config = dict(
    head_dim=128,
    vocab_size=4096,
    norm='layernorm',
    init_std_qkv=0.0224,
    init_std_o=0.0,
    beta2=0.99,
    decay_fraction=0.691,
    doc_mask=True,
)
Each number is 128 + 24 x the weight over its row's rms, rounded and kept within 0 to 255. Layers, rows and columns count from 0. The size above them is the row's rms in percent of the matrix's.

# layer 15 MLP down, 256x1280, rms 0.226, rows 109-162, columns 1024-1151
size [ 98  96 102  97  95  98 102 106  99 100  94  98 101 102 101 104  96 103  98  95 103 101 101 102 101 101  96 101  96  99 104 102 103  96 102  99  99 100  98  92  98 104 103  94  95  96  99 101 100  98  92 101  99  98]
[[ 82 146 122 130 139 122 112 109 136 113 192 117 140  90 153  85 108  31  94  97 135 181 131 147 161 119 147 131 195 174 166 117 103 107 136 148 117 111 158 138 145 131 122 152  92 131 180 108 140 140 101 130 114 140 123 133 163 113 136 111 160 146 157 133 157 148 115 138 158 133 125 139 114 109 129 147 134 188 102 121 121 106 134 159 136  90 140 122 115 189 155  95 161 150 125 131 125  69 113 124 107 105 137 121 153 105 135 106  65 125  95 114 140 156 113 135 114 162 113 118 128 140 148 121  93 125 145 103]
 [118  98 140 150 156 141  90 134 133 145 117 101 128 129 128 134 126 140  84 105 154 121 154 143 106  98 104 100 134 122 139 101 104 131 125 131 174 110  84 124 152 183  91  83 158  99 133 105 164 117 117 121 142 107 120 123 132 134 107 184 114 101 130 132 135 132  74 148 101  89  94 104  82 137 126 125 110  86 152  95 121 112 112 165 126 115 155 100 143 117  98  73  98 113 136 133 144 125 130 154 150 104 148 176 112 105 118 147  93 124 119 121 101 145 130 113 145 137 128 115 136 142 139 138 119 111 135 135]
 [ 88 166 143 127 148 104 125  97 152 137  75 132 116 136 149 138 106 138 124 133  72 133 121  98 139 137 109 148  80 205 125  97  99 123  90 117 131 131 155 100 105 114 102 159 145 129 135 118 121 142 126 131 107 109 125  57 121 105 148 142 102 124 127 144 128 170 145 175 138 122 129 122 142 162 118 119  91 119 114 135 148 138 147 130 153 133 102 126 125 117 128 123 159 154 145 144 129 183 121 115 154 157 164 178 134 142 107 115 181 153 101 123 141  92  95  67 167 108 123 140 127 108 160 157 165  96 128 127]
 [110 139 151 133 141 143 116  96 116 140 180 130 106 119 128 118 133 124 174 140 111 106 102 133  82 103 138 161 107 170 163 130 142 108 164  93 147 111 110 132 150 145 153 128 141 139 106 115 155 126 127 144 149 117 155 132 121 123 116 112 134 153 133 140 103 154 110 168 141 136 131 143  98 151 108 117 134 133 160  88 120 128 134 172 131 107 122 131 136 150 109 134 115 149 138 128 130 127 142 129 142  68 113 127 111 121 100 150 129 144 155 148 122 141 115 147 149 110 143  97 125 105 139 172 156 109 159 145]
 [141 156  98 106 114 139 123 173 130 127 133 127 152 133 138 112 152 134 144 141 117 187 172 172 136 114 116 167 136 135 113 133  96 145 123 165 118 165 156 174 124  71 120 142 100 147 165 148 119 146  68 119 140 152 136 105 139 122 152  73  88 151 158 131 103 133 149 118 133 153 110 163 162 145 117 119 114 163 143 142 153 137 123 156 131 121 159 119 141 136 139 104 123 120 130 182 108 137 110  76 107 149 147 142 106 115 161 135 172 151 173 131 144 123 144 138 120 156 127 122 127 143 147 173 118 110 150 130]
 [124 175 132  98 129 150  91  91 112 159 166 153 141  87 125 115 167 122 172 135 121 144  98 120 126 135 112 135 128 142 160 138 133 130  99 151 111 129 158 135 120  86 148  78 153  81 130  69 125 105 169 106 125 133 110 155 141 156 130 146 155 123 106 122 168 147 117 150 190 120 104 135 152 111 148 154 123  93 109  93 122 175 120 181 119 137  97 110 108 103 146 149 109 160 149 192 115 161 153 131 139 134 147 170 163 145  79 139  94 104 146 101 120 159 144 122 101 104 124 135 143 158 119 166 135 113 151 104]
 [159 143 137 116 147 124 141 112 137 125 129 115 148 143 134 125 117 139 136 130 107  99  93 121 113 116 151 112 115  91 139 116 134 112 102 135 139 170 162 120 151 164 108  74 105  65 115 106 165 149 108 140 120 121 105 125 138 148 122  98 148 126 100  82 141 119 114 138 141 124 131 160 137 142 140 125 130 121 125 128  88 140 128 130 113 106 137 137 115 131 111 158 110 133 160 153 102 109 125 116  86 102 121 102 126 108  94 126 130 122 121 107 130 135 102 119  99 136 100 146 139 108 152 169 136 128 107 121]
 [128 104 198 130  98 156 116 128 123 136 133 112 130 136 113  98 172  99 172 163 123 130 122 129 101 130 138 121  94 141 111 141 107 130 124 132 167 100 133 100 150 105 155 104 144 116 111 188 101 137 138 113 157 134  68  79 136  95 145 120 131 133 132  92 145  84 109 111 118 117 160 126 133 138 106 131 116 114 141 175 124  99 133 146 132 145 114 124 126 105 117 126 160 159 116 134 126 105 129 156 103 116 185  88 112 144 103 123 118 136 145 102 100 171 124 120  94 165 115 118 124 114 131 127  93 147 151  96]
 [149 173 154 116  81 162 139 149 137 120 102 102 112 123 120 120 125 130 108  79 159 107  99 126 159 112 129 133 127  81 163 100 139 109  96 125 164 128 151 131 120 115 128 128 149  93  90 100 112 132 131 157 159 185  97 173 146  89 140 151 131 109 119 147 125 193 103  86 140 108 131 134 114  82 136 128 104 164 133 142 127 122 161 118 145 121 114 146 142 100 145 138 138 112 159 142 146 115 112 102 132 123 141 133 108 105 105  87  84 118 124 144 100 147  97 153 145 140  97  74 147 114 123 110 138 150 134 140]
 [127 143 113 113 137 101 146 122 135 136  96 152 152 126 130 108 131 123 166 155 146 145 101 147 137 157 117  97 134 126 135 114 126 143 119 120 142 111 111 120  88 102 121 164 149 143  91 121 103 172 184 158 152 123 153 138 127 170 119 171 131 164 126 115 183 140 137 138 152 168 159 170 117 135 119 157 105 144 104 120 131 131 160 196  93 119 109 173 120 120 110 139 130 120 106 121 135 138 139 116 128 123 106 135  99 121  96 121 142 121 108 129  92  97 132 143 155 166 128 112 143 113 138 181 122 154 114 101]
 [ 88 107 122 103 170 111 106 181 139  88  92 120 143 112 137  94 167 123 163 177 154 161 106 132 101 136 147  96 135 140 140 141 145 141 125 104 113 136 126 131 128  98 107 117 167  99  81  86 121 131 132 138 151 124  75 164 128 132 125 112 110 113 110 185 147 131 135  89  90 154 140 124 136 122 128 121 118 117  82 118 144 136 150 155 146 146  78 124 118 149 133 182 112 164 166 118 110 142 153  76 132 142  94  99 127 115 134 146 125 155 100 109 141 119 108 127 125 138 142 121 104 130  96 152 147 138 151 138]
 [166 131 121  80 126 118 113 166 101 156 184 153 134 150 146 139  96 143 174 146 153 104 140 123 139 117 140  94 116 118 125 131  90 159 134 124 117 133 103  95 113 154  77 146 194 113 122 171 137 136 147 152 129 122 132 113 133 124 112  88 151 105 122 117  91 181  71 126 123 132 143  89 102 129 134  99 115 131 138 136 162  99 130 151  88 150  95 145 115 147 150 137  78 164 117 107 106 129 132 126 134 111 109 176 118 130 188 145 118 131 116 137  80 162 135  74 121 125 151 171 140 126 124  86  90 118 121 137]
 [150 103 136 126  96 117 123 137 141 116 120 111 159  88 104 122 130  98 152 104 101 135 147 123  93  91 112 106 128 101 125 138  85 120 152 102 166 159 143  99  97 142  90 149  94 113 133  94 101  81 138 128 125 121 116  79 109  83 124 119 143 109 136 170 116 136 107 109 130  68  99 143 134 140 164 117  90 102 118 118 112  70 159  90 140 131 143 100 141 105  82 155  82  96 114 127 127 172 119 140 151 108 136 139 108 175 152 141 119 149  85 163 136 162 124 100 118 152 118 133 109 118 102 161 101 111 133 151]
 [181 156 138  82 178 122 129 147 138 114 155 126  86 139  97 133 164 135 180 107  82  74  96 139 155 135 131  90 110 129 123 110  86 112  94 106 172 127  64  92 159 172 133 141 142 106 148 154 146 117 108 133 123 145 133 133 140  86 122 136 110 154 127 155 159 128 112 135 120 162 158 151 129 152 110 102 137 146 153 135 126 124 125 111 140 124 142 103 129 114 111 143 101 135 146 185 140 129 159 126 152 152 120 163 144 105 144 171 104 136 101  89 120 126  86 130 127 145 150 106 152 117 151 141 137 155  97 170]
 [146 135  79 143 148 100 162 137 131 153 112 135 182 126 102 142 172 145 109 135 159 168 107  93  79 122 118 130 116 137  92 182 112 122 111  92 107 144 160 115 158 116 127 102 126  96 132 142  98 170 123 133 116 145 143 159 128 102  94 142 128 101 100 180 131 133  79 106 145 151 125 150 131 101 129 159 130 139  68 133 105 116 124 168 136  99 119 125 113 137  90 107  81 125 135 129 113 117 135 127 128 132 161 113 114 155 156  99 126 115 122 156 116  99 115 154 128 136 154 142 127 109 143 131 105 125  86 165]
 [114 136 146 133 149 120  84 146 141 133 122 138  87 109 117 105 171 123 108 137 114 149 147 148 102 130 151  97 116 163 184  96 141 166 153 133 172 103 116 121 146 132 132 109 101 112  93 196 103 132 135 136 148 165 144 135 128 136 108 162  92  90 107 124 159 130 108  89 137 152 131 136 102  95 147 129 128 116 110 110 133 120 134 127 104 135 104 121 129 152 141 138 119 158 131 133 134 155 135 114 145 145 115 133 139 155 130 138 154 138  95 165 120 167 150 144 148 121 133 183 165 105 158 128 142  86 154 141]
 [125 139 135 129 146 111 105  92 127 118 100 135  94 116 123 146 139 135 134 154 151 142  72 131 118  71 127 108 144 162 160 135 142  72 126 104 144 107 180 149 132 128 132 148 122 152  99 135 134 120  89 107 122 128 140 135 102 124 172 132 171 126 135  73 133 118 141 137 128  89 168 113 102 108 112  92 168 152 155 142 132  95 119 135 171 159 108 152 129 113 104 120 157 129 123 140  99 121 148 129 140 170 114 133 117 158 127  72 165 144 153 113 117 144 138 147 122 125 128 101 124 139 103 106 149  82 131 107]
 [179 149 145 137 143 136  97 158 119  89 148 132 144 148 126 103 148 109 114 110 125  98  85 120 160 176 146  84 148 192 112 130 145 113 102 114 112 128  95 131 150 108 124 114  87 131 108  98  90  94 143 128 118 112 137 119 104 143 108 117 120 127 144  99 118 137 105 121 149 161 131 128 125  71 177 117 158 138  98 131 112 154 122 119 138 118 115 136 165 105 125 116 120 148 156 158 112 172 112 170 138 171 142 148 122 129 117  99 116 123 115 145 126 122 100 129 143 112 115  93 148 124 134 112 141 118 148 133]
 [148  59 151  85 145 198 145 108 107 132 122 159 135 150 155 136 136 131 142 113 102 123 135 140 135 114  80 151 152 169 135 128 189 143  94 108 146 122 114 120 121 119 119 159 120 193 215 182 196 126 156 115 100 109 104 145 119 125 109 154 146 134 109 128 126 166 142 128 140 160  98 167 131 135 143 143 116 109 108 138  91 124 124  67 117 117 167 144 133 128 155 169  58  94 140 118 177 152 114  69 106 116 150 121 140 113  93 141 106 120 112 154  77 150 143 146 156  99 133 142 133 146 109 118 155 173 107 117]
 [144 147 171 148 149 122 118 115 141 115 165 120 132 123 118 129 112 109 141 159 132 110 138 139 135  95 127 129 137 123 115 129  84 118 115 160 149  74  93 102 118  89 137 149  93 105  49 128 124 123  99 114 153 125  95 150 135 125 176  89  85  95 141 169 123 120 130 102 163 104 114 111 110 138 173 147 117 130 111 105  90 138 145 135 141 159 108 161  97 132 106 118 126 176 139 152 138 138  81 171 108 146 137  87 140 132 122 111 104 110 168 140 134 146 124 129 134 131 144 157 118 137 146 104 153 106 119 101]
 [157 125  98 154  93 129 142 124 109 115 123 162 144 109 143 107 137 154 133 134 117  54  98 149 161 107 128 128 114 111 160 134 159 123 165 125 122 142 105 107 145 146 127 135  96 143 118 116 105  81 126 140 108 113 113 143 145 148 104 115 104 131  89 129 133 176 133 119 135 134 109 146 120 139 155 112 116 127 119  91 143 109 155 127 135  85  92 163 126 116 134 165 127 166 146 181 148 152 132 117 110 121 142 147  96 136 112 159 129 134 121 150 153 142  93 112 116 136 123 114 155 147  97 140  99 179 122 124]
 [119 108 116  97 119 163 119  45 122 155 154 123 147 178 146 159 117 143 154 153 147 105 185 109 156 111 121 163 111 135 122 105 157  86 125 127 136 162 179 120 156 118 134 139  93 146 165 119 134 115 121 112 141 161 119 115 151  97 122 126 128 184 141 134 109 105 165 113  65 154 145  77  70 136  70 151 127 148 123 127 111 127 130 153 104 150 106 116 147 138 126 120 113 122 108 139 120 176 119 128 131 141 139 152 164 129 148 138 146 141 114 126  96 164 131 137 161 164 132  89 110 150 113 123 155 123  97 114]
 [131 156 117 129 151 145 156 113 134 109 145 120 130 151 129  95 106 168 145 136 157 124 150 109 194 144 138 130  97 201 107 104 170 130 116 140 176 155 199 139 116 135  78 162 133 137 126 107 120  87 153 118 148 146 148  97 146 145 143 124 130 142  93 140 128 141 125 131 151 151 140 115 124 111 112 107  93 159 126 108 136 133 115 157 108 142 132  81 143 148 117  93 129 129 116 145 153 144 138 138 112 117 162 157 157 149 135  98 108 123 134 122 136 138 129 105 114 106 108 105 161 130 154 141 111  91 119 110]
 [170 119 121 112 167 143 171 153 136 123 123 115 131 153  84 132 185 130 138  99  83 122 126 117 112 156 116 106 150 128 153 133 157 141 141  90 139 122 149 107 183 154 126  97 165 120 100 113 130 132 129 134 105 108 105 130 121 134 111 140  98 143 131 131 102 134 144 115 141 142 158 129 139 122 155 143 126 110 134 133 147 136 148 161  84 150 159 154 134 109 138 124 148 160 136  97 136 175 100  79 163 186 138  90 127 156 170  96 139 120 116 124 136 127 161  85 134 133 133 170 140 108 152 119  75 165 133  88]
 [ 74 144  93 130 111 150  98 108 127 139  72 146 144 143 139 122 144 115 133 117 123  91 142 147 101 102  79 120 146 142 115 148 142 147  65 107 140 135 132 152 116 115  90 109 128 131 148  70 138 123  83 126 136 119 127 119 134 135 118 153  95 123 105 145 105 107 100 154 134 124 143 176 145 162 114 108 123 151 150 122 168 122 114 100 133  79 172 129 114 154 136 130 103 111 145 184 121 110 142 140 101 165 161 110 137 151 101 121 140 151 107 110 140 131 188 109  77 149 138 155 173 165  84 114 173 186 132 123]
 [ 87  92 142 163 108 112 145 141 118 130 118 138 118 167 160 121 124 142 153 132 129 127  91 158 133 103 118 127 129 163 153  97 163 116 167 139 134  90 137 128 163 152 140 127 129 126 129 136 124 118 161 129 109 142 159  83 126 113 104 128  68 102 174 164 134 132 152 109 125 101 141 109 156 167 137 143 114  90 109 128 124 114 140 155 142 139 125 141 168  84 106 121 111 133 144 156 194 163 112 156 141 167 149 137 100 118 151 161  88  95 118 102 156 124 137 121  94 128 138 116 127 125 100 125 102 125 147 144]
 [ 86 160 146 127 146 104 155 112 103  89 133 116 106 118 159 117 110 143  96 116 126  43 143 126 168 177 177 121 188 112 137 137 117 107 155 156 104  98 138 150  99 170 133 115 105 110 101  66 135 117 102 117 145 119 139 138 129 142 114 142 121 118 152 103  97 159 136  78 110 118 107 117 156 129 125 151 121 157 141 141  99 115 107 151 156 115 110  92 169 164 122  85  93 112 141 102 159 160 117 207 161 109 126 104 143 134 122 112  90 121 121 161 144 118 145  78 107  95 103  96 147 107 117 169 190 155 109 132]
 [113 110 155 177 112 165 141  96 122 131 150 118 100 140 107 120 130 124  86 174 143 127 170 180 132 116 140 156 151 159 121 116 145 156 110 123  90 132 157 114 171 164 131 110 161 128 132 137  95 133 146 145 146 144 132 100  85 140 107 172 147 135 135 122 168 174 127 139 131 110 162 127 122 141 120 137 123 122 127 132 131 128 126 150 136 119  73 101 141 113 134 119 153 147 152 157 160 144 108 138 107 108 173 139 112 146 118 186 139 136 118 157 151 132 137 157 164  89 154 121 119 132 120  69 128  88 161 118]
 [127 148 147 158 134 100 142 113 172 143  93 120 132 150 151 123 115 167 114 103 109 110 143 137 114 132 115 126 114 139  87 124 114 124 126 114 101 109 150 103 101 153 122 156  71 129 147 134 134 133 150 150 126 138 152 161 133  84 136 122 170 149 144  88  73 138 128 124 104 115 114 148 154 114 110 115 129 148 122 136 132 111 141 171 138 110 121  89 138 134 143 162 149 114  71  83 138 111 102 135 125 143 124 121 166 117 129 112 110 142 124 135 113  85 141  96 120 116 142 142 160 143 134 119 164 160 106 126]
 [157 126  84 173 158 158 102 177 126 146 181 137 138 150 108 158 116 127 149 141 151 135 117 134 109 128 147 169 109 210  77 115 172 127 113 139 108 143 137 117 127 127 167 112 129 189 141 153 104 129 119 129 113 118 159 122 132 143 156 155 138 157 102  39 116 124  96 114 111 136 174 132 132 127 112 143 114 130 172 128 167 134 110  97 121  99  99  97 154 104 114 151 132 126 111 140 159 107 129 129 170 131 136  99 102 101 125 126 133 152 110 116 128 157 141 146 148 127 147 123 163 123 112  49 157 188  88 118]
 [134 118 101 120  93 111 162 112 133  84  29 112 116 152 128  96  81 138 132 139 147 126 137 159 155 119 110 147 111  98 130 163 101 112 139 117 102 140 122 114 103 164 125 119 138 134 116 106 153 135 112 134 132 121 131 122 153 171 105 110 143 123 185 100 127 130  98 108 142 121 200 123 149 108 132 130 135 165 106 139 134 113 148 183 136 128  91  66 165 150 121 143 128 120 141 138  69  73 152 116 106 131 117 143 157 114 134 136 131 155 154 125 135 102  91 127 144 124 128 131  96 148  99 152 103 109 128 173]
 [ 66 128 157 134 169 143 142 106 130 161 169 110 117 101 151 122  82 132 141  53  97 146 149 133 133 149 148 142 169 109 120 130  64 122 129 155  99 121 149 139  98 118 102 131 136 109 106 146 138 142 113 142 119 118 163 163 122 134 138 121 118 149 142 139 106  99 132 106 146 169 152 153 109 152 153 147 107 172 157 127 158 125 121 125 123 119 106 141 138 157 128 133 106 137 109 117 115 138 131 129 122 101 165 164 122 107 152 136 144 134 133  95 134 104 172 122 110 145 146 162 170 133 148 136 144 142 124 126]
 [114 117  95 109 144  98 124 110 118 110  91 118 140 144 115 122 107 155 183 134 132 130 150 112 135 120 160 133 112 129 139 151 165  99 144 102 121 180 136 124  81 148 112 115 134  97  96  84 128 114 124 108 124 141 119  97 137 161 132 103 107  77 121 123 108 117 104 171 119  84 129 144 157 145 140 120 124 139 127 125 129 142 123 150 155 108 148 115 108 110 136 110 107 113  78  84  93 134 126 132 158 138 111  82  80  89 153 123 102 131 159 137 114 105 148 145 127 125  93 138 109  86 100  73 139  79 125 134]
 [141 104 137 111 152 120 121  64 145 125 124  84 116 113 110 140  90 110 179 150 147 115 151 134 169 126 177 154  78 106 130  91 141 132 152 154 126 109 130 173 143 158  99 109 127 116 134 136 119 102 126 112 148 135 162 119 136 122 144 151 103 115 130 151 145 143 109 102 137  68 126  75  92 130 134 146 147 154 139 114 138 160 135 117 161 134 112  84 169 109 131 153 146 124  87 137 168 137  87 152 124 168 158 143 120 109 120 123 170 152 160 181  90 157 144 133 125 140 107 161 182 122 157 109 138 118 115 127]
 [121  84  91 110 156 122 146 101 117 132 200 117 131 129  95 129  80 122 130 144 147 123 161 126 180 156 109 182  96  85 142 106 141 102 100 117 134 104  94 136 117 124 103 121 132 166  96 121 134 126 119 129 125 116 100  78 106 125 135 122 132  92 129 135 129  91 168 111 112 143 119 137 122 133 147 139  99 141 106 123 135 179 114 110 101 133 130 116 139 114 121 128 143 113 123 150  93  81 125 176 117 146 163 137 101 147 100 158 175 128 152 124 121 130 129  79 126 119 105 133 177  88 120 101 113  96 121 103]
 [111 157 121 128 115 152 132 147 114 116  56 136 148 108 105 139 153 109  78 179  99 112 174 155 143 141 153  76 133  77 104 141 123 182 102 123  77 113  94 101 150 116 138 139 117 135 105 134 139  79  97 141 175 133 133 159  77 105  95 127 137 152 120 117 173 119 157 138 156 121  95 153 232 109 128 110 116 169 135 124 117 127 124 115 155  99 162 148 130 124 147 154 130 107 123 144 101  56 102 139 102 110 125 122 106 148 111  70 152 122 113 117 138 107 142 112 129  97 106 138 129 111 118 130 118 106 113 164]
 [173 172  96 163 136 100 113  97 132 133 109 139  64 133 132 116  85 122 146 152  95 139  86  96 138 138 120 125  88 152 120 138  87 150 145 142 141 135 168 114 129 145 142 143 137  88 105 183 100 119 178 135 106 101 129 160 120  79 126 178  64 118 146 162  76 152 119 121 127  80 147 151 141  68 149 131 104 145 101  87 153 111 125 169 113  90 105 121 141 151 125  67  90 154 115 123 169  88 104 133 106 139 109 149 167 130 107 186  76 113 146 110  93 131 139  85 129 103 108 155 104 140 110 107 109 111 165  87]
 [120 132 127 111 111 119 118 124 107 116  86 106 121 114 146  84  97 124 154 115 149 136 135 103 115 103 135 142  85  70 132 146 119 109 133  97  96 109 129 107 136 115 114 107 132 129 132 136 141 111 124 110 109 119 124 138 105 121 134 125 116 124 154 110 166 166 168  98 108 121 136 118  90  93 128 102 125 142 148  85 182 167 108 148 135 143 143 156  84 143  99 121 129  92 125 138 110  97 148 113 124 134 116 154 105 131 128 118  96 132 129 110 134 113 141 164 141 124 108 162 101 130 139 154 121 168  85 115]
 [174 135 132 150  80 135  80  90 131 132 116 169 156 116 137 132 158 120 114 100 144  98 118  83 117 141 127 148 130 137  97 120 156 129  81 141 151 117 142 124 117 120 140 117 175 130 170 107 105 121  90 129 135 110 151 128 119 145 134 126 192 125 159  77  80 137 119 133 121 138 110  90 143 130  92 122 137 149 123 144 126 168 119 170 116 123 134 116 124 116 127 139 140 136 170 181 138 121 121 144 135 112 140 115 147 127 130 143  64 124  92 163 136 136 119 129 111 131 134  92 129 151  88 149 137 120 108 141]
 [ 88 158 173 128  99 138  98 132 118 114 113 137 193 125 117 113 155 124 137 111 132 101 142 108 122 127 138 173 141 161  86 113 126 122 107  77 122 180 115 106 119 162 129 136 137 120 105  87 130 149 181 150 147 144 137 178 142 117 157 133 143 145 116 143 103 136 118 140 135 112 144 141 154 122 190 136 142 119 126 146 101  96 134 148 127  95 129 163 107 142 144 168 122 158 148  93 130 130 143 132 138  81 132 136 144 113 121 102 125 130 128 124 132 116 133  79 127 146 125  83 126 144 120 101  92 113 119 134]
 [127 107 155 116 173 105 189 117 139 160 151 113 124 161 127 161 151 127 137 136 117 118 124 143 160 142 137 103 126 129 123 141 172 141 130 185 171 101 103 132 152 110 150 106 136 130 143 127 149 158 121 128 138 181 133 126 110 115 129  91 147 158 119 108 118 129 150 143 147  97 136 122 101 136 147 146 128 129 146 139 153  79 142 131 104 132 175 177 100 121 132 129 168 129 158 137  99 101 162 131 150 112 107 133 153 134 126 158 151 157 126 153 129 110 190 123 154 137 151  94 142 139 143 155 140 120 127 128]
 [179 153 151  97 166 127 158 108 134 152 188 129 114 168 103 184 124 152 174 131 123 151 162 134 112 111 104 166 124 115 101 113 185 139 132 169 120  95 185 153 139 123 162 148 148  92 140 164 136 173 111 109 157 124 127 144 112 124 110  63 143 139  87 143 130 132 157 157 111  97 133 172 113 164 151 136 104 123 125 125 110 132 128 128 141 111  88 157 138 117 111 111 149  69  79 120 112 122 116 142 118  92 139 116 140 164 128 125  95 121 160 142 171 156 116 115 155 122 131 122  97 101 108 120 156 123 152 133]
 [135 101 156  89 111 128 166 127  91 130 106 134 131 151 142 117 140 125  98  95 128  63 192 180 106 114 183 172 157  94 168 117 136 118 179 103 102 142 137 136 160 131 119 145 110 150 113 146 154 152 152  90  97 140 118 155 127 111 103 126 141 124 149 105 151 139 132 124 134 155 128 117 130 133 172 124 146 148 130 151 124  63 144 201 178 112 149 174 141 154 126 103 104 117 131 148 100 158 176 123 143  97 106 154 109 125  80 144 129 112 137 113 113 148 163 112 100 144 121 150 171 132 147 139 119 176 146 136]
 [126 110 157 139 117 136 119 131 115 156  81 129 149 159 100  79 132 136 114  70 151 135 109 137 117 133 107 131 166  96 132 119  76 131 144 129 132 134 121 120 117 150 164 108 126 112 138  80 159 125 169 120 132 107 143 106 166 113 119 128 152 153 149 144 102 113 104 138 107 151 116 118  79 131 108 128 111 136 180 152 157 138  90 120 146 110 129 115 102 156 120  97 100 125  99  97  70  80 105 111 146 149 150 111 154 150 140 103 122 100 145 117 134 128 165 113 139 135 116 100 113 148 146 121 152 130 142 107]
 [208 138 179 114  94 134 109 158 116 120  54 132 150 195 145 155 102 162  79 103 129 138 160 175 157 130  95 164 127  92 127 117 161 145 161 133 110 176 115 114 102 127 145 100 123 127 113 151 173 129  91 129 128 131 108 146 142  92 206 115 155 141 127 101 139  96 122 158 115 118 102 112 146  88 188 135  88 121 146 106 145  46 115 146 105 135 165 150 144  98 157 117 126 155 134  96 113 143  94 117 138 118  92 179 157 100 128 154 124 152 152 137 163 124 135 157 124 130 120 153 162 179  85 122 162 142 129 146]
 [ 58 121  99 111 131 128 136 146 126 127  75 136 147 151 153 132 106 124 139 136 135  85 110 134 129 135 136 121 127 115 156 146 134  97  98 109 139 116 110 130 128  68 143  91 119 116  95  91 124 113 154 154 102 150 135 127 114 141 114 131  87 134 147  93  95 100 135  77 130 146 105 145 125 111 154  93 110 127 108 181  90 172 164 194 128 141  82 119 120 122 134 111 137 159 150 111 147 167 132 146  96  82 116 140 134 146  98 154 102 118 127 127 147 123 146 175 172 132  95 122 149 114 134 143 112 125 130 131]
 [137 113 120 132 137 139 106 167 126 105 194 104 143 140 135 129 119 174 122 148 131 123 126 150 130 119 133 118 150 118 166  55 167 142  71 136  79 100 121 129 127 117 147 159 186 154  63 144  96 183 139  98 115 137 155 142 134 107 134 124 117 115 143 113 169 116 156 114 175 165  77 123 125 139 131 147 158 149 142 118  53 110 119 133 142 155 127 157  99 114 114 113 162 135 111 136 133 134 123 126 127 131 154 119 144 146 132 147 114 111 145 106 124 163 124 131 156 105 133 119  70 154 132 122 119 136 102 157]
 [131  93 141 120 133 150 129 124 123 149 131 103 116 102 147  90 108 158 162 118 114 111 133 135 126  81 138  96 123 123 159 139 160 150 146 115 144 164 112 149 141 127 161 140 106  82 113 109 139 167 110 117 129  98 114  54 132 171 129 132 138 105 138 164 112  94 117 111 114 142 163 108  99 126 112 116 105 144 170 119 117 101 116 123 116 137 124 121 149 151 156 129 143 111 160 110 114 121 148  72 166 138 104 101 141 108 134  96 139 138 155 148 124  96 129 106 124 137 114 139 166 158 143 109 133 118 112 172]
 [139  68 126  84 117 130 135 127 124 118 147 125  92 125 137 113  93  97 187 131 149  53 154 151 157 132 109 119 133 123 135 144 166 157 155  98 120  82  86  92 127 148 153 138  71 121  89  89 133 138 199 145 117 153  85 125 131 124 115 116  94 124 116 162  99 162 111 149  87 122 127 116 107 138 157 120 131  97 102 176 184 134 113 120 146 159 120 132 158 135  94  78 103 117 145 126 146 119 110 118  82 137  65 116 131 157 125 113 142 139  92 118 154 119 140 125 142 146 174 124 111  93 100 104 113 122 136 123]
 [108 135 100 122 140 126 139 159 110 135 112 116 119 115 149 167 137 142 133 106 141 186 112 158 109  79 155 162 101 100 132 121 147  87 116 119 117 133 145 100 158 153 107 129  80 114 205 122 141 145 128 112 126 149 133 118 125  65 141 133 185 152 169 107 114 115  95 102 116 115 114 114 124  95 154 128 170 144 137 123 137 116 119 113 103 113 146 134 131 138 141 115 133 116 119 102  97 191 126 150 160  93 104 115 178 129 122 143 145 121 137 107 133 124  97 105 152 126 109 111 134 135  92 109 113  99 136 109]
 [138 165  90  89 123 152  98 109 136 119 137 123 151 147 109  87 102 127  80 168 162 115 138 130 144 180 116 160 140 160 102 121 144  85 128 138 129 104 106 143 124 138 152 140 158 148 145 144 145 148 112 145 114 127  64 123 130 127 112  91 127 140 153 150  73 118 125 132 113 116 131 160 109 132 133 120  92 135 116 130 110 108 121  77 139 152 106 153 154 160 166 111 109 133 118 106 114  99 140 165 128 155 145 115 144 168 151 148 155 144  63 180 114 158 156 141 125 131 102 152  94 100 108 138 130 129  98 143]
 [121 124 139 102 147  86 150 109 115 117 128  97 147 111  95  98 149 117 157 101 121 122 188 130 156 117 133 102 133 130 103 129  92  84 107 157 120 137 142 143 109 103 135 129 108 140 136 130 161 143  88 122 102 130 119 110 138 150 147 103 119 132 146 130 123 137 123 155 167 195 102 159 116 145 167 125 124 146 118 129 145 129 126 119 150 121  98 134 130 131 146 113 114 137 181 168 103 132 124 156 135 133 150 141  91 138 104 132 121 146 145 139 126 125 124 159 126 146 119 148 122 118 154  89 133 118 146 141]
 [ 94 137 159 171 127 124 109 132 127 135 177 102 108 104 163 101 125  97  95 173 111 148 106 147 198 129 110 116 114 100 144  87 127 113  83 155 147 105 135 113 141 131 104 150 134 101 104 127 143 120 108 113 136 115 110 142 111 174 105 132  98 119 140 164 108 121 148 160 115 122 106  89 145 175 152 119 133 129 142  95 133 127 127 110 120 137 114 129  87  96 154 131 126  95 146 129 149 126  91 169 121 149 141 132 142 143 147 146 177 137 173 104  82 111 169 121 122  93 133 108 119 169 148 118 129 114 115 127]
 [151 136 143 168 128 140  94 162 139 161 101 137  96 155 146 185 127 139 128 101 117 136 137 154 146 134  71 151  97 114 106  90 154 132  91 152 130 125  84 149 123 116 131 122 126 171 154 192 122 117 142 109 156 128 157 122 124 141 135 141 142 116  82  89 115 155  59 124 117 137 148 141 134 129  91  74  82 123 129 131 145  90 139 120 165 112 163 144 107 124 124 130 132 115 186 155 120 118 127 131 110  88  99 110 139 123 131 146 122 130  85  86 149 179 172 113 169 136 155 110 128 130 119  90 118 150 138  70]]